Weights of a small transformer language model.
Size: 6 heads of 64, MLP 1536 quick GELU, 35M parameters.
Architecture: LayerNorm before each block, learned positions, no biases in attention or MLP, tied embeddings, normalized queries and keys.
Training: a variant of Muon for these matrices, 443M tokens.
Each number is 128 + 32 x the weight over the matrix's rms, rounded and kept within 0 to 255. Layers, rows and columns count from 0.

# layer 10 MLP up, 1536x384, rms 0.0742, rows 1212-1228, columns 288-383
[[131 129 127 171 148 154 126  92 161 118 130 127 164 189 120 168 154  92 140 134 135 104 103 114 136 165 137 108 117 114 132 146 102 160 127 131 101 142 169 150 163 105 121 116 135 104 145 186 168 157  86  71  92 126 212 172 119 156  88 110 114 109 122 124 136 104 119 140 115 139 105 140 142 129 163 158 123 181 138 139 143 117 135 163 124 104 115  95 110 132 134 139 179  82 152 114]
 [139 128 179 137 172  90 114 126 142 127 135 178 117 130 108 127  95 140  66 127 104 104  60 124 148  57 184 119 108 165 185  98 142 129 173 146 119 179  98 117  69 106 174  74 159 145 179 110  57 118 160 103 145 157 100 128 140 131  73  71  96 133 109  84  84 239  75  75 151 170 109 118 124 129  83 146  84 102  94 134  62  84 112  97 146 163 127 158 107 150 116 122 106 138 131 121]
 [120 170 130 156 160 114 103 132 139 122  78 181 164 144 104 101 190 136 120  79 140 171 177 194 133 194 147 158 168 134 156 115 110 125 136  75 110  99 162 159 124 132 159 119 101 185  76 112 114 164  80  82 141 104 171 140 176  90  89 121  99  76  97 137 155 219 162 132 110 100  73 142 134  57 195 153 219 135 172 167 195 162  99  30 128 127 122 109  86 114 134  81 187 162 129 189]
 [162 138  96 128 153 131 142  98 157 109 154 111 113 163 145 117 114 137  66 132  88 149 150 128 106 144 166 147 101 171 105 110 124 194 101  37 109 107 117  72 163 130  91 142 127 148 101 155 126 123 129 115 152 110 185 152 147  67 172 134  58 146  84 104 158 102 113 148  87 222 123 161 104 147 105 181 195 100 206 110 138 116 109  70 149  78  94 133 115 124 111 136 171 129 135  73]
 [156  99 101 145 154 149 109  64  92 101 141 122 148 132 103 137 143 111 123 108 133 115 157 130  99 147 130 130 130 142 136  85 160  95 132 141 116 108 148 137 159 131 161 188  72 120 114 105 153 162  82 132  74  98 134  50 106 114 108 160 138  99 157 129 105  93  85 195 172  62 174 158 172  87 158 131 158 157 144 151 113 122  91  99  91 140  93 165  80 181  74  87  71 141 161  84]
 [101 127 118 102 110 130 106 161 112 153 122 164 188  72 151 129 163  48 123  93 143 169 148 146 118 104 111 198 169 101 122  88  75 122 141 180 111  87 114 124 121 148 148 122 148 138 105 114 148 149 107 133 102 160 154 114  81 128  93 152 136 181 135 145 113 144 113 163 136  96 122 129  91 209  53  60 164  99 155  94  95 195 120  97 159  26 129 118  88 193  98 158  98 210 125 137]
 [133 109 146  84  86 135 160  86 142 111 141  92 147  82 159 107 152 115 132 144 172 168 181 128 113 146 144 152 160 120  83  81 147 121 134 166 151 113  76 128 194 168 163 113 119 127 160 112 122 125 172 108  94 137 181 122 131 135 118 128  73 124 117 167 156  97 184 149 122 171 126 116 126 120  92 176 139 101 159 111 137 119  77 130  84 138 148 163 125 141 109 142  52 177 136 153]
 [107 159 143 156 156 156 118  93 124 127 100 120 187 151 127  68  94 160 184 122 170 134 123 174  81 148 104 156 147 155 123 124 100 107  90 116 144 174 122  50  79 134  80 130 164 138 146 175 140 117 133  32 107  97 162 138  79 123 120 166 152  69 131 107  76 129 129  91 133 104 120 102 110 118 121 158 181 150 149  92 210 106  83  82 139 146 180  39 134 128 156 139 104 183 115 145]
 [108 111 104 158 112 104 140 112 112 142 120 151 145 180 149 194 144 117 170 129 149 137 128 131 107  94 113  73 134  83 106 124 167 129 149 126  84 140 156 116 174 190  59 149 150  97 134 146 158 112 145  79 146 201 120 160 145 102 171 109 117  91 133 170  65 132 207 142 171 124  86 102 114 150  87 193 118 189  81  89 177  94  71 153 158 141 154 160 104 155 111 155 128  84 212 145]
 [131 159 136 123 157 135 173 107  91 136 128 116 163 198 140 125 149 158 139 186 112 108 103 197 118 154 179  99 175  97 147 126 158 170  75 145  85  78 163 139 120 143 163 140 175 123 101 163 136 117  87 202 167  85 126 173 117 153  84 151 202  87 131 173 153 125 169 117 142 148 107 124 113 148 153  81 156 210 120 203 136 152 167 150 136 148 119  89 116 104 118 115 142  77 134 118]
 [118 175 119  95  94 141  81 157 110 158 123 132 103 138 106 126 120  87 171 141 102 119 155 126 149  87 143 131 195  75 144 136 108  97  59 122 100 160 133 178  88 150 181 131  62 180 131 102 190 139  91 132 128 144  62 175 124 129 112 135 216 145 129 130 121 210 130 147 125 152 106 126 115 156  72 117 109 125  72 199  94 144 175  76 148 137 168 145 116 137  79  20 115  49 120 120]
 [136  40 115 140 142 120 143 108 145 116 160 104 155 153 160 119 112 144 107 139 128 130 140  92 131 105 123  81 123  50 169 142 131 114 124 101 121 144 112 100 138 144 115 114 159 129 176 139 130 122 124  71 108 167 124 112 115 129 101  93  60 185 116 201 117 106 143 133  85 143 155  98 134 139 122  66 108 100 141 138 140 139 131 130 119 111 142  88 124  93 139 180 123 143 107 167]
 [185  92 101 156  83 188  87  85  84 116 138 144 180 113 164 151 142 116 181 184 133 151 138 130  90 120 117 142 115 129 180 131  99 175 136 127 171 170 115 159 143  84  74 125 155 131 113 101 129 138 104 106 145 146 118  85 114 100 128 147 145 143 111 167 111 116 100  94  87 118 143 103 113 107  87 162  89 133 148  93 143 103 111 128 107 113  74 110 130 104 124 137 166 144 135  57]
 [131  95 141 138 145 141 115  69  82  95 114  86  77 128 154  68  97  97 155 176 185 161 136 104  81 121 157 163 155 156 109 110 121 118 117 149 151 139  89  72 121 101 158 145 164 138 122 153 152 170 128 144 210 141 125 117 106  91 117 154 111 124 146 180 155 121 112 144 126 146 133  75 169  96 116 132 150 174 100 158 132 126  69 153 112  89 184 104 135 110  97 127 100 110 103 178]
 [115 102 149 121 161  90 101 104 100 117 127 125 124 138 149 123 156 132 132 129 169 133 183  89  99 135 159  51 101 161 139 103 114 160 116  90 156 102 123 118 166  70 118 122 116 113 155  83 106 153 111 153 124 115 139 178 143  86 151  94 170  76  81 150 113 130 152 171 167 159 154 160 102  82 115 171 130 165 112 133 145  97 131  85 163 112 117  89 173 106 116 110 104 127 120  80]
 [116 137 157 109 102 103 124  69  94 105 107 149  90 121 112 148 193  83 191 152 125 151  88 132 218 167 131 180 123 141 104 166 149 130 153 139 184 124 159 183 136 173 144  95  95 134  66 147 134 153 154 123 134 165 108 144 149  64 116 143 188 120 124 148 194 131 110  82 163  98 165 114 107  90  81 107  91 161 100 184 127 114  98 208 128 165 125 146  81 139 163 147 165 163 107 124]
 [109 156  97  86  85 123 124  61 167 103 128 127 159 140 152  88 164 135 133 155 166 130 119 131  55 125  74 162 130 120 117 137 153 141 124 124 132 142 100 137 160 113 102  82 137 115 151 122 180 209 155 154 181 132 179 184 121 105 123  69 140 186 145 131  95  85 101 152 140 186 130 150 106 181 115 118  95  63 168 179 146 115 164 120 179 165 122  86 101 191 123  87 127  72 147 191]]
# layer 10 MLP down (transposed), 1536x384, rms 0.0847, rows 1212-1227, columns 288-383
[[136 143  69 120 108  93  94 137 156 117 138 136  87 173 141 104  73 151 106 124 103 169 125 147 166 105 131 143 133 154  90 154 120 143 106 192  94 138  73 110 149 135 160  75  95 172 108 108 118 166  70 160 121 156 102 132 106 144 123 153 180 116 108 172 157 128 134 122 131 130 122 162 163 103 139 107 143  95 122 134 165 147 145 126  89 116 138 102  79 107 144 159 113 112 105  98]
 [123 150 104 119  94 185  92 142 166  73 106 129  66 116 127 142  94 144  81 151 102 121 100  31 130 117 123 111 165  95 136 152 114 194 146 116  95 101 114 214 125 127 110 122 111 134 108 112 136  42 177 130 104  97  99 179 125 160 118  91 176  95 143 202  54  80 162  81 153 140 180  78 140 141  93 109 152 136 106 130 108 137 155 143  88  45  73 140 142  50 118  59 133 195 127 103]
 [141 166 135 118 153  68  38 111 163 153  73 130 176 196  71 111 169 112 153 150 140 112 185 150 172 169 209 155 215 200 161  91 109 191 161  61  87 164 100 125 101 123  94 145 148 114 158 106 152 140 155 153 186 135 125 124 161  92 137 163 113 104  91 143 113 110 118 130 161  77  87 173  90 162 165  95 166 137 120 179 149 142 166 162  90 106 147 140 155 162 124 221 146 160 131 120]
 [123 145 131 115 137 100 135 166  86 149 145 165 146 170 107 110 113 133 117 147 136 102 169 151 157 116 155 168 121 176 112 134 123 161  95 156 114 116 151 163 146 153 109 148 122 143 160  93 174 130 115 114 113  92 160 132  98 166 112 135  95 136 132 136 122 134 140 153 115 174  60 113 118 118 107  97 120 125 118 161 139 112 134 108 147  96 138 123 108 125 131 118 171 162 136 104]
 [105 133 148 119 142 163 117  98 107 120 191  99 139 151 119 134 170 130 169  84 179 146  92 102  85 131 169 120  79 160 173 129 161 112 199 147 125 131 160 115 175 121 148 166 130 176  91 110 136 160  73 180 129 140 174 142  94 104 159 146  96 138  90 166 139  96 115 149 188 111 121 106 161  63 109 131 129 102 154 139 145 121 201 166 185  71 170  89 146 194 135 129 120 156 146 180]
 [125 168 131 108  85 127 170 104 114 127  98  99 199 165 127 128 117 181 107 134 110 140 156 127 153 134 120 112 169 136  91 130 128 129 148 140 118 152 154  99 142 167 174 149 125 129 136 174 109 155 135 117 129 135 112  76 148 105 122 126 145  57 137 143  90 156 147 145 169  98  98 170 125 123 153 112 161 142 149 175 117 162 147 131  90 126 159  98 159  71 126 122 176  71 135  88]
 [125 196 169 119 134  90 144 107 131 138 100 191  96 156 146 126 161  98 120 123 121 163 166 187 143 121 191 145 143 129 121 120 125 154 123 135 113 105 173 129  87 146 131 149 112 135 113 105 162 159  98  98  85 173 121 136 148  96 112 108 159 126 148  80 111  51  97 181 133 121 133 127 166 140 104 134 105 139 208 165 120 137 151 152 176  98 193 135 119  89 179 138 107 173 118 152]
 [ 98  72 119 109 110 148 131 155 119 160 165  99 128 113  86 129 132 173 216 162 171  81  90 204 147 120 142 152  56 145 105  90  85 122 174 109 175 126 124 123  84  91 116 195 139  89 132 101 116 160 101 149  96  93 165 153 108 131 172  85 113 146 118 103 163 176 143 178  73 179 123 153  72  84  88 156 140 170 138 157 102 150 198 169 122  97 163 102 153 138 196 160 176 144  88  87]
 [135 146 112 171 163 154 131 156  88 161 128 112  94 147 172 135 126 120 122 108 100 112 159 121 155 128 170  98 165 144 147 116  96 134 119 144 191 118  97 155 146  83 126 132 103 125  98 105 110  99 129 170 119 129 118 120 116 114 152 113  97 138 176 102 125 140 132 125 143 155 159 132 143  92 149 102 116 152 147  79 166 134  99 113 108  87 150 116  92 141  98 102  71  95  90  95]
 [130 138 132 124 126  84 136 119 200 172 124 129 131 134 161 144 177 140  80  90 155  65 120 107 124 176 153 193 100 135 121 115 133 141  93 127 134 152 174 109  96 157  81 101 147 184 168 102  83 123  92 151 161 191  67 122  76 118 112 135 172  72 229 153  83 148  68 110 196  90 191 140 155 131  92 162 129 128 178  96 131 118 115 187 208 145 154  96 111 135 193 115  99 110 122  88]
 [128 138 127 135 142 182 152 187 125 173 121  89  95 115 128 143  85 145  86 176 136 183 153 134 184 159 130  84  81 152 168 146  86 101 141 105 157 134 170 153 163 105 108 143 137 180 110 122  78 186 178 157 138 134 136  88 131 144 140 155 137 151 182 173  75  71 154 134 117 102  96 172  97 139 146 142 147 120 201 138 150 108 183 114 124 135 142 142 140 154 132  97 111 180  87 115]
 [132 144 147 184 136 105 122 113 157 114 137 134 162 124 148 136 107 124  96 174 151 146  89 125 125 115 129 158 133 143 144 141 117 167 122 141 145 134 152 165 149 164 112  74 166 103 141 168 101 148 129 122 137 139 145 104 110 104 156 169 172 134 158 138 156 111 126 132 160 128 164 139 134 150  82 160 121 151 163 142 167 141 134 122 142  97 143 149 121 178 108 138 132 131  68 153]
 [ 80 176 135 145 160 100 131 121 145 196 171 101 148 109 106  64 145  98 139 147 156  87 184 122 107 126  84 109 112  76  94 126 107 153 149 107 111 146 121 195 133 110 115 150 126 115 139 126 152 146 114 145 115  59 116 115 141 101 111 107 159  94 151 134 156 120 130 129 107 125 160 139 118 153 127 161 170  90 156 119 192 167 142  86 178 124 154 156  91 143 109 141 103 171 137 171]
 [120 131 174 116 175 161 156 203 160 139 177  62  96 114 150 192 196 142  91  94 167 122 158  77 146  93 145  83  81 101 131 158  91 157 149 148  68 110 118 121 133 187 180 136 130 153 141  89  88 127 166 169 115 166 115 141 211 115 203 140 156 133 144 124 112 121 139 159 117 159 142 147 125 154 126 120 106 176 134 154 139 161 177 149 136 123 110  95 129 140 188 166  99 143  88 130]
 [112 157 183 144 133 123 155 228 133 116 157 160 120 145 146 167 192 150  75 110 142 104 122 150 104 132 132  68 138 120 104  83 129 143 131 139 110 121 113  81 152  93  65 134  75 148  96 147 100  72 119 177 155 130 130  96  91 108 180 123 192 150 154 125 171 186 143 139 126 137 115 108 148 141 108  75  93 101 144 196 118  58 119 140  82 174 123  94 131 146 129 124 142 133 120 123]
 [179 169 132 133 138 118  98  94 134  86 171 148 144 187 136 125 114 137 154 110 167 112 138 176 137 154 131  87 164 127 104  68 103 147  77  87 143 150 122 151 132  73 159 116  97  96 115 141 123 132 121 164 143  83 128 152 129 123  93 133 142 154 172 133 140 129 168 143 123 197 129 197 147 155 107 142 148 166 165 145 170 137 156 190 139 103 142 133 148 123 108 116  78 131  95 175]]